Each number is 50 + 10 x the weight over its row's rms, rounded and kept within 0 to 99. Layers, rows and columns count from 0. The size before them is the row's rms in percent of the matrix's.

# layer 14 attention key, 64x64, rms 0.211, rows 0-50, columns 0-63
058:58 46 40 40 62 63 38 42 56 67 38 60 50 56 51 48 50 61 46 62 59 49 53 41 63 35 37 43 56 58 51 61 51 51 71 57 56 49 39 35 69 47 32 46 67 61 43 45 49 44 48 56 55 24 33 47 64 43 50 43 44 52 66 50
062:52 51 61 58 57 52 53 38 51 39 47 40 54 38 58 44 39 47 48 58 56 37 60 62 56 50 51 55 49 51 46 51 54 70 49 56 63 35 51 45 51 54 64 47 79 61 57 35 77 43 37 55 59 63 32 45 46 52 59 28 64 47 47 59
047:45 37 56 58 42 25 66 41 60 57 46 49 58 83 45 54 39 43 40 59 59 51 51 52 49 54 50 60 55 58 37 58 34 51 50 46 53 50 55 61 53 62 46 44 30 40 41 64 38 51 34 55 40 56 55 43 50 44 32 48 63 55 66 52
047:38 39 33 32 49 43 62 38 61 38 49 53 52 60 57 47 50 50 62 37 37 35 47 46 38 49 58 55 56 55 43 41 49 47 54 43 54 48 56 35 55 48 28 51 76 59 56 23 52 69 56 36 48 52 48 49 56 31 55 52 44 46 56 55
044:44 56 48 41 50 67 29 59 46 51 62 33 44 47 50 50 57 51 52 67 56 50 53 41 46 57 31 32 51 62 72 58 47 50 45 45 40 49 57 59 57 52 35 62 47 64 48 59 64 34 46 64 47 67 47 44 66 65 60 41 52 60 63 46
049:50 45 60 55 40 54 38 48 37 57 42 50 53 62 59 66 51 37 54 60 39 43 48 34 50 38 61 58 63 38 51 31 50 64 48 61 71 41 48 48 42 46 59 46 73 53 26 48 46 38 40 55 49 49 45 43 68 43 61 34 64 45 57 45
047:56 58 59 43 38 74 50 49 33 52 64 65 36 68 57 47 53 55 48 40 67 45 44 40 29 50 53 53 51 45 57 47 23 62 50 46 58 47 53 54 50 55 54 35 59 35 45 38 46 34 39 48 43 37 51 58 62 52 49 59 52 70 56 53
057:49 65 56 35 39 62 44 59 51 45 33 52 49 61 33 62 45 47 39 57 67 52 54 37 58 64 39 43 61 57 67 53 38 77 66 52 35 59 49 43 38 44 45 76 43 47 48 52 48 55 50 57 49 62 50 54 57 41 56 46 47 37 43 57
057:55 40 49 62 47 32 55 58 39 60 50 50 52 50 48 49 29 47 61 52 42 30 46 49 59 53 44 59 47 63 43 39 81 37 53 38 54 48 36 39 54 61 38 42 67 62 70 38 48 61 42 57 68 36 52 46 42 49 51 42 45 57 50 48
060:57 32 50 49 39 45 60 54 52 50 45 58 51 36 51 35 69 60 61 43 54 35 48 56 59 49 48 54 46 77 66 48 44 24 63 39 46 37 46 54 41 58 45 37 55 53 45 31 58 60 52 54 46 48 62 42 43 59 41 35 33 41 43 44
040:68 39 23 51 56 33 47 54 45 51 49 40 55 72 65 46 47 54 43 57 43 43 41 42 57 43 52 57 46 37 44 37 54 62 38 54 42 50 49 57 53 59 67 47 78 55 47 41 58 55 44 55 61 36 58 58 47 33 38 58 59 62 59 53
036:59 33 45 54 54 33 63 57 36 65 56 48 63 60 53 43 65 65 55 58 46 49 52 64 34 44 62 62 61 59 54 47 58 36 58 45 61 50 41 52 59 47 25 33 37 60 53 45 51 70 63 47 55 52 53 49 47 47 43 49 31 35 46 54
053:41 45 77 44 52 59 56 59 75 52 47 57 40 37 39 57 52 49 41 59 57 38 50 64 49 79 54 57 41 71 51 58 53 42 49 51 41 53 56 60 49 57 42 54 35 51 73 50 43 46 47 49 46 50 58 42 37 48 39 43 53 39 41 36
060:53 31 70 40 52 43 55 72 53 54 61 57 65 41 53 47 57 66 52 59 52 42 71 34 55 55 59 55 49 49 50 60 62 44 47 53 32 54 40 43 39 63 66 38 63 58 46 36 51 48 54 45 46 40 65 53 44 44 36 57 54 27 46 53
067:31 50 63 67 57 31 69 36 55 50 50 54 45 37 41 48 38 53 58 44 45 59 45 52 70 57 32 50 35 44 67 51 50 44 38 53 50 62 55 47 43 55 61 37 39 51 70 38 60 58 38 50 51 49 38 56 45 50 52 59 38 42 34 37
059:62 41 37 58 54 38 46 66 38 51 59 49 65 45 41 44 58 69 48 48 56 41 65 46 37 46 51 53 47 53 31 56 70 31 62 44 46 41 48 42 65 70 55 27 61 54 45 39 43 51 65 45 60 57 51 60 50 62 51 60 50 61 44 52
075:35 53 54 45 36 65 66 52 63 46 35 55 37 45 48 54 51 56 54 44 38 33 42 66 26 49 61 42 49 62 31 45 73 38 48 42 53 34 50 54 61 50 42 46 53 56 38 56 35 51 52 55 45 50 52 37 51 55 33 43 42 56 57 67
068:44 69 36 35 46 63 37 39 52 58 55 48 34 40 66 36 51 50 47 43 45 39 30 59 46 48 69 52 54 45 47 44 54 67 31 52 39 39 55 56 52 53 45 57 55 45 61 73 22 39 51 55 50 49 47 52 60 44 47 53 48 57 61 50
103:64 38 44 50 53 60 37 49 54 47 59 54 54 47 43 47 58 54 47 71 64 45 47 65 46 35 49 36 46 52 38 28 40 48 54 35 35 61 45 42 64 59 41 60 51 45 50 42 33 44 75 44 43 67 45 46 61 44 53 60 59 64 45 65
110:47 67 30 56 37 69 55 62 45 40 41 67 44 31 53 47 47 46 42 45 37 47 44 43 27 43 57 39 40 65 57 46 56 44 48 38 61 51 40 40 37 60 43 55 58 57 45 46 48 56 57 37 67 36 56 61 52 60 43 43 54 50 67 62
126:47 48 58 43 27 46 68 39 42 40 59 69 44 48 53 71 41 48 46 43 46 59 52 49 51 43 68 44 52 51 63 59 52 57 72 48 42 55 66 49 30 41 51 34 55 57 35 53 64 40 52 65 37 37 58 48 55 50 52 46 53 30 50 48
141:77 54 56 42 49 41 46 52 43 43 48 56 56 65 31 63 43 42 47 48 43 56 54 29 24 57 43 55 37 59 41 48 52 48 57 54 62 35 57 69 50 47 55 60 54 76 50 48 57 56 47 57 65 39 46 44 51 63 44 40 44 42 48 57
152:45 47 43 49 56 46 51 42 43 37 63 31 43 47 50 52 27 11 36 51 27 51 54 44 51 50 41 39 48 47 53 42 52 59 42 46 51 46 54 53 64 46 35 37 59 44 49 55 47 51 61 44 56 43 52 43 33 51 51 57 39 45 38 31
146:47 42 52 22 45 57 56 54 59 33 53 36 30 60 48 51 56 62 50 52 58 44 40 52 57 47 33 46 60 60 51 41 57 44 61 73 38 49 57 71 65 47 38 48 46 70 44 44 49 51 50 51 40 69 51 43 55 50 45 53 40 68 48 59
146:44 64 49 58 42 49 37 54 61 41 51 36 42 57 45 48 55 42 55 40 56 34 37 44 40 51 44 48 60 43 40 55 45 47 51 39 43 52 62 31 47 48 19 40 43 62 36 51 62 57 48 44 41 53 74 47 48 49 47 57 24 51 60 37
151:48 46 59 41 44 59 62 63 53 30 54 45 42 56 53 55 38 58 61 42 45 60 73 56 52 45 43 45 42 62 51 44 75 48 49 36 57 68 47 45 57 51 54 47 65 55 36 43 61 44 40 38 53 60 46 65 33 61 73 59 51 53 38 42
141:38 48 55 65 57 57 43 46 36 42 53 45 50 51 53 62 57 45 31 77 49 40 34 65 47 51 29 43 33 54 42 50 54 49 54 39 39 59 44 33 58 75 46 52 61 38 44 52 52 49 53 43 40 43 51 47 44 57 65 50 43 57 36 66
145:59 44 30 54 56 57 51 42 38 50 39 34 56 52 50 33 39 63 60 45 37 68 45 62 45 51 47 50 59 61 49 47 61 53 37 67 62 46 48 48 46 32 53 62 31 60 36 57 54 41 47 27 30 51 58 41 49 48 53 62 60 44 54 43
155:50 46 59 56 56 65 49 55 58 41 39 43 43 47 59 45 58 56 53 59 44 63 43 63 46 55 54 44 61 30 49 57 72 60 43 70 41 41 52 59 54 59 74 35 51 51 47 47 45 58 23 45 49 38 62 48 58 67 45 36 36 47 53 40
148:40 50 58 44 57 56 40 45 39 53 71 47 47 53 54 44 51 41 58 32 48 56 38 56 56 47 49 54 52 26 47 53 41 37 71 42 38 60 60 43 55 50 40 44 43 45 63 38 66 47 40 54 55 23 56 48 41 67 44 59 37 57 55 68
155:57 59 43 53 39 63 41 33 51 52 66 49 57 56 57 48 53 44 46 57 32 58 66 67 43 40 60 42 46 33 35 42 54 74 51 42 55 67 48 71 51 45 55 59 42 57 42 51 51 56 63 43 41 67 45 29 67 51 43 47 44 42 50 46
127:31 60 63 34 60 66 66 59 56 64 62 64 57 54 63 38 43 55 60 22 50 61 42 49 50 43 42 41 42 45 37 48 48 41 49 48 53 77 68 55 45 53 52 52 38 49 41 51 57 55 37 50 55 54 46 50 44 38 46 50 55 52 47 67
072:65 60 68 46 44 62 36 49 54 66 57 58 40 81 47 42 52 36 41 56 56 51 43 58 41 49 45 27 31 44 59 42 44 52 48 43 65 55 41 55 48 42 60 67 72 58 40 53 60 54 48 52 44 48 47 34 47 39 48 45 55 53 54 54
135:49 25 46 57 49 46 54 73 45 64 55 49 65 50 38 53 59 56 68 58 56 53 49 52 60 50 57 63 39 57 58 60 48 55 47 45 40 46 46 55 37 40 57 53 49 44 64 58 53 61 64 48 50 59 73 57 36 33 42 71 32 56 49 59
088:59 52 40 53 40 50 72 58 45 55 59 39 53 50 44 48 50 48 41 41 42 31 49 54 56 62 45 62 40 49 65 56 64 53 43 54 28 50 46 55 43 63 49 56 47 54 49 71 42 51 60 50 49 41 69 64 27 32 43 53 30 50 59 37
072:48 51 48 51 55 46 56 47 51 75 62 56 64 46 31 51 40 62 49 61 72 29 36 57 47 44 50 57 63 42 46 45 64 57 56 62 65 43 57 52 43 50 54 53 63 60 55 42 58 39 58 51 57 50 57 47 28 42 65 54 36 64 36 62
057:45 55 42 67 53 53 66 68 41 46 41 42 59 45 41 50 32 75 53 56 49 68 48 46 62 54 58 46 59 44 52 58 44 47 53 66 34 33 59 46 56 68 36 51 61 63 52 74 46 57 54 55 54 34 57 49 35 48 40 57 54 42 52 48
065:53 49 47 31 54 56 49 53 52 50 47 60 44 47 33 43 47 56 32 55 65 51 55 46 62 51 37 70 61 38 44 44 61 46 39 43 65 60 46 38 56 41 39 51 52 33 46 24 48 46 46 49 47 43 36 58 64 43 55 35 35 46 25 51
076:46 59 59 40 46 46 43 41 36 30 40 66 36 37 56 58 48 42 37 43 44 51 66 41 52 50 56 53 48 43 50 44 38 50 60 53 59 41 51 45 54 44 72 56 42 39 36 25 52 34 44 43 42 41 40 35 71 54 54 50 60 42 36 43
073:50 37 48 43 56 45 47 47 68 42 57 55 38 54 54 55 48 52 53 50 57 44 52 64 66 53 45 49 28 37 49 28 57 37 45 35 56 45 46 45 40 38 73 34 38 41 43 28 63 40 55 51 47 58 54 58 60 57 39 48 42 47 27 44
076:50 47 50 35 55 49 46 48 54 42 44 63 36 48 57 52 57 37 55 53 44 38 49 51 55 43 32 69 38 42 38 36 53 33 39 36 65 51 43 52 67 39 55 38 51 34 45 27 37 43 44 60 48 54 27 43 65 44 47 48 51 35 43 58
074:48 43 56 63 57 44 47 50 37 34 49 55 46 47 65 65 65 41 56 46 43 46 57 41 40 52 54 36 47 53 54 45 42 59 47 48 43 40 51 71 56 46 60 37 59 40 43 66 40 37 39 48 38 27 61 38 55 47 65 66 72 52 59 37
089:38 49 57 71 52 63 61 61 32 43 46 45 56 37 50 48 47 59 57 35 44 47 34 49 36 49 55 42 61 57 68 65 45 56 57 56 41 51 50 52 51 55 26 42 52 57 59 73 52 59 51 42 41 45 65 41 38 26 56 45 58 42 53 44
069:45 64 55 43 43 46 41 49 46 53 51 50 62 49 63 61 45 38 35 44 38 52 64 57 49 42 60 43 45 60 62 61 28 41 51 55 72 41 45 42 32 46 59 56 35 49 43 58 70 51 39 49 41 34 48 35 56 65 46 73 52 57 47 59
089:39 52 46 71 49 55 74 44 51 62 57 48 57 35 47 65 58 70 48 44 58 54 48 45 50 55 63 47 48 55 49 68 47 60 53 57 45 58 49 47 40 54 26 46 46 64 41 58 50 57 63 61 44 56 74 59 47 49 60 36 45 44 62 70
078:48 59 62 51 59 48 56 47 37 45 53 61 59 46 57 65 55 37 52 51 56 46 39 63 37 55 49 59 52 48 63 45 32 53 66 43 60 40 40 47 41 26 57 56 48 44 46 44 59 56 40 52 52 53 62 41 37 32 78 48 51 34 27 45
065:42 55 58 51 45 54 43 67 49 54 37 44 34 51 54 44 50 55 53 49 53 44 48 39 49 45 30 54 40 72 51 50 61 38 51 39 38 46 64 70 43 44 57 49 41 46 50 37 48 25 50 46 38 44 33 36 45 54 66 34 46 31 67 44
082:51 46 49 55 44 63 59 56 53 43 59 61 46 30 52 24 47 62 45 41 30 57 33 60 53 47 43 68 55 63 63 66 58 49 55 49 57 45 50 47 38 47 31 44 48 51 48 71 56 52 75 51 38 36 64 50 52 43 51 53 43 55 54 45
098:49 35 63 62 61 56 33 41 48 48 51 39 52 50 49 49 42 24 58 58 67 58 41 38 48 36 45 56 60 51 41 22 37 54 36 54 48 57 47 52 42 36 51 54 45 35 45 45 43 41 41 63 43 65 47 37 52 46 64 43 42 50 40 65
100:62 48 53 55 60 73 64 72 47 55 55 33 49 43 43 51 55 60 46 66 71 34 44 51 40 47 58 40 48 63 58 67 59 62 50 49 53 65 64 67 50 60 51 44 56 50 69 53 53 52 50 38 56 59 54 55 30 50 53 37 50 40 53 56
101:44 44 29 32 44 43 34 34 47 59 42 59 65 56 30 62 48 57 67 49 55 45 61 50 61 44 51 57 46 35 51 40 35 46 58 54 38 62 53 52 57 46 62 44 58 35 59 46 46 58 51 59 72 57 58 42 58 36 56 45 46 30 45 45